Weights of a small transformer language model.
Size: 12 layers, width 256, MLP 1024 GELU, vocabulary 2048, 10M parameters.
Architecture: LayerNorm before each block, no position embeddings, biases, tied embeddings, ALiBi.
Training: a variant of SOAP for these matrices, 2308 steps.
Each number is 128 + 32 x the weight over the matrix's rms, rounded and kept within 0 to 255. Layers, rows and columns count from 0. Numbers have three digits each.

# layer 3 MLP down, 256x1024, rms 0.13, rows 0-50, columns 256-383
088154086140060104156153127192100151084151098083107120137159161143109129126159124109132163170100143147135111113133179137130059134154137108150181151151178073096117148137129113119155141138132126110126123118135103111148140099106162113141175142149129115083066108058162149150136158164127121153129160092081121138115171122158136141109116098153105149113161176094164125154168054115149075104130
099135131128146089142171128137125122084165107155110112128156124118104115115139111088074116128141172151085144128137103176142092185087128135127070086108143181144142186155135155159140200132169117156129199057094120077113197134137125116144167124067110144071120057101158152145141124105136154105154157122143089142099096144082166095159134126142153174136142162131190076166173069126187162124163
132115145125101089136126167136089150115204116147145179123160013165122119152135132141137130166086133144155163162140133096130112046159135168179093139095138158136177137165060185144130158128156111117123177194093150131088210102178127127115119120135107219161125159107138140119127120188177126153184087173110137103130126130196135143070157140114115126113116187109125154184102105160206167098145
156151137172127145106150146129101129151135116148135079162135140117144058103148139130137140111146125188158185106139109187096119121102131131170073147138156110142145138199079149152147141196141110098127049141060154139128143151191178155126149068141082151181148081061178164216201143144154144140170111097105107105139088131143081093162090105120111161155154146084189156171091094152101135123125
148109183098162114071107158149116137068163107131127181094177054117063193169146091140137087195170070153119125059103132126090127150108176130150187132112110092102135107158113156106115145170096172219110126086187085122143157125126155146096154082145175112141119116069133137080121175158137151117127154117143129147127080109192123111105144133100188190057195102135090141090127164108126098152154
121143142084072110156120172145145117106114116142040123127084141128094129119123139115148149136099117129068089098065171083110091061163118078129087107087094157098127097114169098120139175088119165152129045122167110108119138134079187139118107094178151134147111191119117136108134123055187141063121160128117138130124100095139116086118068191126103120121141154110093087103165111124036103130084
125107209135141131123108117121088196145148149079110129118107061156146157165134125119125137178119096091129099103156136059119095124069154092216082117084099151082182145130084124144151167135117132110181161140074092194127148098107144126134097109132104170202135102122138124140132135133180124082136109114159112139072164142134122146159108161160124126139109112117147102165112122095113136155157
067107136126078145145143112134145126165146114115144115111166103152105165147175105170176107141138074189142153104103164084124118038123147122167096128187157146092136120138141145129111174140164053147110134088080106111138160169096065059152157127063109167083186101161106137124097111127131106144139140109105098157117102160158073111069195147081146110060071188096172074127154094122133111095146
086123071140150120150088121083135106111112136146134098134195137099118159137129113165148169187120097078102142178107088092071079068147150189140087171193114149125159122151088135089186102115136121151158180115090105090104131174171104123167107144170113203143069132117105197096154124121135115132107115056045097120102106118120158150117128191079140159103123081082101189129110132121112125116182
110139110158115053109075163087161138111126126113118143119142151066093099127156171157130132142089137056134086084122111144109110162174166145153150144106147147110126071109109098073145133130148176078102149099100054059129144134084156139069137100145174165109107143100112155163205095126103168138129121095151098130170192129162105152152086143077090157130123090132094129218149132120121162130138
203096062188131107128135115140122135155090121153148143151159095138105107106067154106152090099158056115126156112109167109117116076166133183040132186169085110066126116111119159066162147145111137128144114074075134109209136163164183132164111093134080105086196071103136137137113215155111137142156143145155141177099078138105129084139129130150130076116039103134108166127149161100103085171135
115167128192153090177128115135110093087134119157104129118138152210088128130062167086159106151135143126121161106158117147119179123147167136097114145190148152147129140133109116131120073179132102187111170131093091102182206068091101131103101127120114156074113058136172124104175095189157176200100109118141055176161152100129144135098161072108112111097114123143106097112164148122116140144111
097110135090058148092079108076109136131163114097151116151134154131126150122137073095135159208140177092146169148116114151149101168107081098140141120165160150088114151123097123124134185133166113117170109157110103152187062115105196176106139116144075103158145130128091090097170127114144155126090128118128149148103078096152133128143185144130087187092146157103103148149160116134143130111122
141170140078124111127120178099111167105157145153156108194170166131147142092146086150102048119111189152108142166096113150148133090143139138114139177097134146112107122098094103121102062155089144119087107148112166150110117162115053159124096133143170153068125155112139122150136119167084110120104101115113154125109137099142108092133118112133140148170150124122144148173105082172116147157118
156078112090077094169114140087160124125144149147145115079091110102122078133133154154096141097036081149120073125080119182087126139177073073122133169137133140149123174138169206165090117102119115099142112120104147045157196102114171141145125120092112117195137138120147140140050151092105127158188037145151126084141125108140150153103170109153134132121086129076175130115086089172069153158070
095130070108135078156132169112146093147158112041179087063123154040184150057091078156123097207095147147141155145135139110149203106091121154179139126096142088173088135093097100165103173100120109095114150114162157126155134113107136116134163153077127107135122085160127128203145125119113122111154170164118130082201138134162133170177115200193152124132180153127136119176084157108083156138082
092218100150173133132112138141159145139159081158097157146161093148041131141125173030153131146158120178137123166123171079128126162158115132193185131151066112131146117132101172143112104107059111105118117097116133105191114142150082110154137150128140124121167058169193162109128153171104096153070121133076128139116143133182152053173123137050096117081159158134133105097134124144073144148135
092096084164078128126139121073157076156087184107164095104097163125108124123103178143182199105163104096083167121149134200067128084163128100140110087083137149109184114093075130143131148173073095077081124156152099127133153137097067114156117166120088119160092110142120124186125157141187086125163142108175166120077135116131068144100111152148080127132090162131116149129097161103138102103143
112098140114141141125127126134142070152145133180160094089180118107134110103117142122087110130123119155120143116148122164164154157157105097095102133139152181090198130104161114101139114109141201185118130165121133111025058137121136140153180113107116114151092192171123111202134104148155101154141082131098097119124133112117183088134105092145116114159111133128145127166123076103168118087163
150108113118180132107076114096124108141138102151098113173132137150150078159067124148133119117129120119084137128076154077064168137084106157088175147125114127095085144139147131181177131150086077102093153098132090137136111096093119128106113109120144169081155140164144148141072122145107116139087124126103185082104102151161175132169120102153135119182185131148124169096083132137160139130129
129192167172107103065078085166185144136166113115103090203089104102181125158082129117123178150175097141111126110127137159115139179173155128103131119152142108093136213048183132133112140129147148158079181118085178141141133093137114179102073141104140078135060096085121103134062194186068148073166115162080087147167131105151207113122161083106130143112136130119153150056137106094169132101104
091101190165177193071131139117122172125145082146106134099171146172071132114137132098134089131082199197155120104129121130132101116112084113159120072159150122096132102110103137162118118191201169146154102155163087066161084061131188115077113149133130178178161185177095098149136142130164144112106072105157214126127121106167115118143112117128186137147114153108154095125036093097174155174149
134185117150147073113081161127133102106199130142123123115091130162150057092151129136094160073147165093115112111074146135124151144133131086142117132122105180171171135095109119139171158099079166128073123144128135145112110115173107102155097100147089096088083147122176107146159111152169106078095177089144131134154156127123149123102166138113162136182175125108141188147119121154160120101158
058094155179093100160125091102112144156146126160054146087133164126127173060114123083148116157143128139162206103177162097110094163142133165129084175083123152096164146117122096140158130179166137104158092120145096158137127124172139089147171121144144153037108180128103154228120137216128109155154146122175170085073181162094134144176161115111154149117122125095120086083090133089188122146200
111111115132112099123099129085155129108173111086089145135105112125098132044087110138157164056128137149113099124125131116122085163130112121115088165097146101172175115112156096089105097117116198108166100138041063159158173066147123123166171100106184132086053139105155156139116093153161121173104140132119068083131124090176089148129145133129203149149148152070089123158111130089172122109118
085154134109138152207121063121081118109128118115133151158142161065167099088194081135131145156112078124102160129137090143194098163199148150088114125110158105159148177105154119133116178127145099140104069070179141096102072131102085111168122107111141092089111096139173222133108197166130160188098167152109161167113171099116105115167137095104141125167088117146129151182159112088204120176160
121141171125130103182177138127164100152153161097068115149139100059149132106173091143149110110116133164111127156197139128148102098128153164134132198147114115147178122117170153129145172109129072112092121093168200183050062179128102146109097188204139105096144165161096184155139141144094186152161153133151128074130021144137108109112084096094088114147119137143180138111137179097131145193116
119100138126164115158136133192144081111117182097119104073160114182098137120172069145099144097091154145124089120117117172155157115126182179102119149127028110143171119078075171117159106142107090106164114134056100147126089120114121111098118096075123128114194129097114109088139143121118118119134063092141066167081129134144120133148131165156104109114134114108121134122100128191143093147121
146191219097172107113128138154097185094116126150128165106078142123120116159141122191103068136136126129131120120142090085116184135117084170108179171139103143144121113115133161146114107089189131081069080163147081150127139103119122095187068150076112141146129139164065153061120117148128182120068104080096152157109060135174141193099127117087135136102144143199117115070147185101100095106126
162149154098133118127162138058117171112168087132138147096129143135137113157067155114165112087126145115172162152155136175149102188083167150104163131149171097168169115089103175120101109131108139092142152147060145157066076149170087096138109116111134180067144176121135151084104184074089126153173135095100097110168142156128111115157120112182097196128135169116141141116071141136145180149130
141109175087177099101093134085143151130142173137059085098052219140169084097141092144115123129112098062145147149080113110150129123149105046116117124113101145122100201117184156145141160097170111074120104085130143166109083087114153145107071101102134125100092179132139172134105180181157149137136110070165135098113182143165072100162135147100103149126165139175130159127063117147135135119102
102123158190115082125096139145169132136160153114102129110148093133107132139146163103163154145136156105143100138187124065075096118133143173143118166116166078138164078093074189113174215121139153098145111107124106135132093081098174087095121162080070179154143156184094111157145091142113131132121074141136144112036124116139091094099135145081127100097095113125129137151172189115101136125110
151152093121179103117087121193143087130106086123161162115098113116131151164153109144165161173136145154147124083090118106132161127134156134148172165075151064165128084116147083157134132109142153067137165084155129119112100151179178115164153168100147108146178094106164111106106176134078098159170140115173118118101107100147105096140127112147145141103155145043084144143194183092114133102093
157114132155137105136141125117189150176154160106154144141145159137113146151142147125128121110106132119153138085146136086157171086132111154133109152113134073120118128171086104149124157116108150087164093181117121190091113094132148175084128130135155144088114119159090106170150100091189149135171199183084157127113153125176134141127110157149098109111161095123173126154136121186139128140114
081070166106157150095127097121194122139162183177130106104157096136150150118094116146044146131123165115094137161135179087104104134135102123158118107151111131089136176117118141154104114124123131093129135107170134154150147134149114129134175107179126154133194097182149103116153106059170121080153168076148132089136145109208093139110190101181119148130041108125115138096073161105132153155148
154110122105125153114151166094074111144146122138177013166184159122078176106131151157162158122167110126142124136115144106114138120108058179090110144125159154145125123106096128167078143120096166085159147125178109143106191128152102176121208083060137126132187082096132128138173111143171157123093142084147102125183106156127104086100128137119117123121181169202131078097131128137083172071113
157170088139125119138138122134134136095151115177157111171154085100125182104140139128198141143093086140108069106090136117134113164121100064140076097184072087125143078118161121102149105128121109162132111202144150122113117154112152085107106152150159140124080143102107150134114212135074144110129143101111108146137151116115100122085100087134075169106188139105121204144090165153118116111118
157082115143086179111137116116192071171100078113133074107175105141105147113170112116088150111150136043124132075103057084108095179134115125152184175128097145133171165119152076125131141124107144142096092154074114082165154098149124153112145054163133118091165147110161152168086145133155124094167140122156130137110117135193148076133189158118151102139173142147097119195151157104103092153120
144141090091110109090106137064112087153130108060127204212172121092134165156110074109097114119164069136117127133093155143171101052168100123146101159067124098113090145124183154048165121076130115155165099137135181103060186128172133135125106132159171164153079143028186121111109100117154143132126082107107125082145152147186103155115135144163105102101118161086129161066145055117114053123193
162161041161133148139142173086138137095167088124093114130068148130133162157142094118151147096137152162173062143048193087134116081104172145104155123085095154117092124091173125090096065155115078089107087162234156114078114095121178129123124112130142116070122174184125083090114084140065130138150152093150154147151151100154114083106141069126131094133152118091155169121201172112095148131148
080135126130130120182125151089168126123113127136146101102114127093176110131210150130121097078149109177147082105125110047159091123155151094209109148134121161122189153182116139136129074089115103089079133168131102124098106123198088151049086181150120139065116129147091137132094149115108155147064155102101072108156158140132085115150134199111128091189169100144151122144123159159132119177115
147055098089066073113195122168067162082127168021143134111088124161079119151101098115090110105103055170133126185094117130145124105155130121149189142187148111068191125152131140092096139132098204129101135151070142102146188159114119109109127126112113119156170123063163142131121145135119088146083163177134132172092134145163127121096188090116149140140138162128165159103084136146107088075128
110069115148132179164119155059114142099112153121160168117088153170138146131120112144141109138089248110103167109101142130131114161120092092124182165093125116164141154141052118117186140144145146130194128107146066158122117209132138150150159172106138098124108121150085079111132091135134132168173138121175162070150150113130101146107152160094151164150209094129091126099043226160102158191077
104133118159134115169138048132143094130100047143171163193136098139150089193136126115123148128117092127096136125132141105072072108043160156081163128139114102121092175076126175106124092109147113169112138130107115129151158124089175075099053172071106122078200081099129062113106107089107161080038122185047128114102079158074143128103162099167138119061131079078129120127146080120104101135115
149179099057104131146133135133154140112108124123137157089133075137100162154103094126114139102149136082169107129124116148100114118123153142182180151105155170121130086108162163107189142150161178073136179116152120077121195103191193152139075103152144146144089138137083125098156145164153176143133133108169114143108124095109126168150102107163109079138101112143095164118127120096081104155168
179105151166179101180077195119078120117115078147103154099105152118171175107131112085103156160089126106114171138113107041152170126187074083157103158060155141130142129165110158118174171155128161095161148202109191071149106169186099122126120140121180112126125064163143075114111094145126162088153132180134125132147098131146134148185125068140185052132082092119161123141105152106155146087123
141089080158188113120127136158125088110148199095116118108170141152163163158119149079157127153114181108141086089109078141138119129157125077121112152177187138096111163114132122105106141150112108104118074114099109083086155122130105099168119163156104170134162122081119084151102146148101141089096155141128106141162169132148159092147155128178123105076148185185107193101128137142142136063099
136070171115133140085086145101153148134134153168106127090070155148139186105160139194149200137099197130146157078145123154130142172132130214101081098076158167123067125155126077091158104076165091127127016119131154114081140076108131124136156146149127125103112167092139115163131097035132143131067116098113074089146144159108090099123120088117128124145127142101133104109145155052110116101092
102117126164164135129159160153122130151098130119110161138074122097099150153125129157142141113110117139125106095092189119127175053138186127102128155121096131130085169118138129130147131120145067096132054031141132077116128139170119102070090180089139138196162134064097142094129086126142127103124146187175131148109147129168045169115139153078128086092125116125128216151137135070096109132099
140124035141122091124138098142171132156164172120090163089137075115157147122103123115173090128133081102106110094092147157147112143117126170107097127098147142108133149113114113094136121173156158122128150157145146184169140129103125060147075144144165162131136134064156092154120117142119148176127058076102158093118118173076154155156141122101174125147117152059164142122122127137212166163174
145119097109217125139076108156134106073114125136140116149099096160143084145153140168109133146146129128110125127134028096087147192154146128132114091170135153090094088116134151055069110125131148093170160124118140095145088144127138104152169135117081129082145059100114128137106199094131091098100161111132151184171132157169140137107148139101136103096115108120098137105124214164134120097092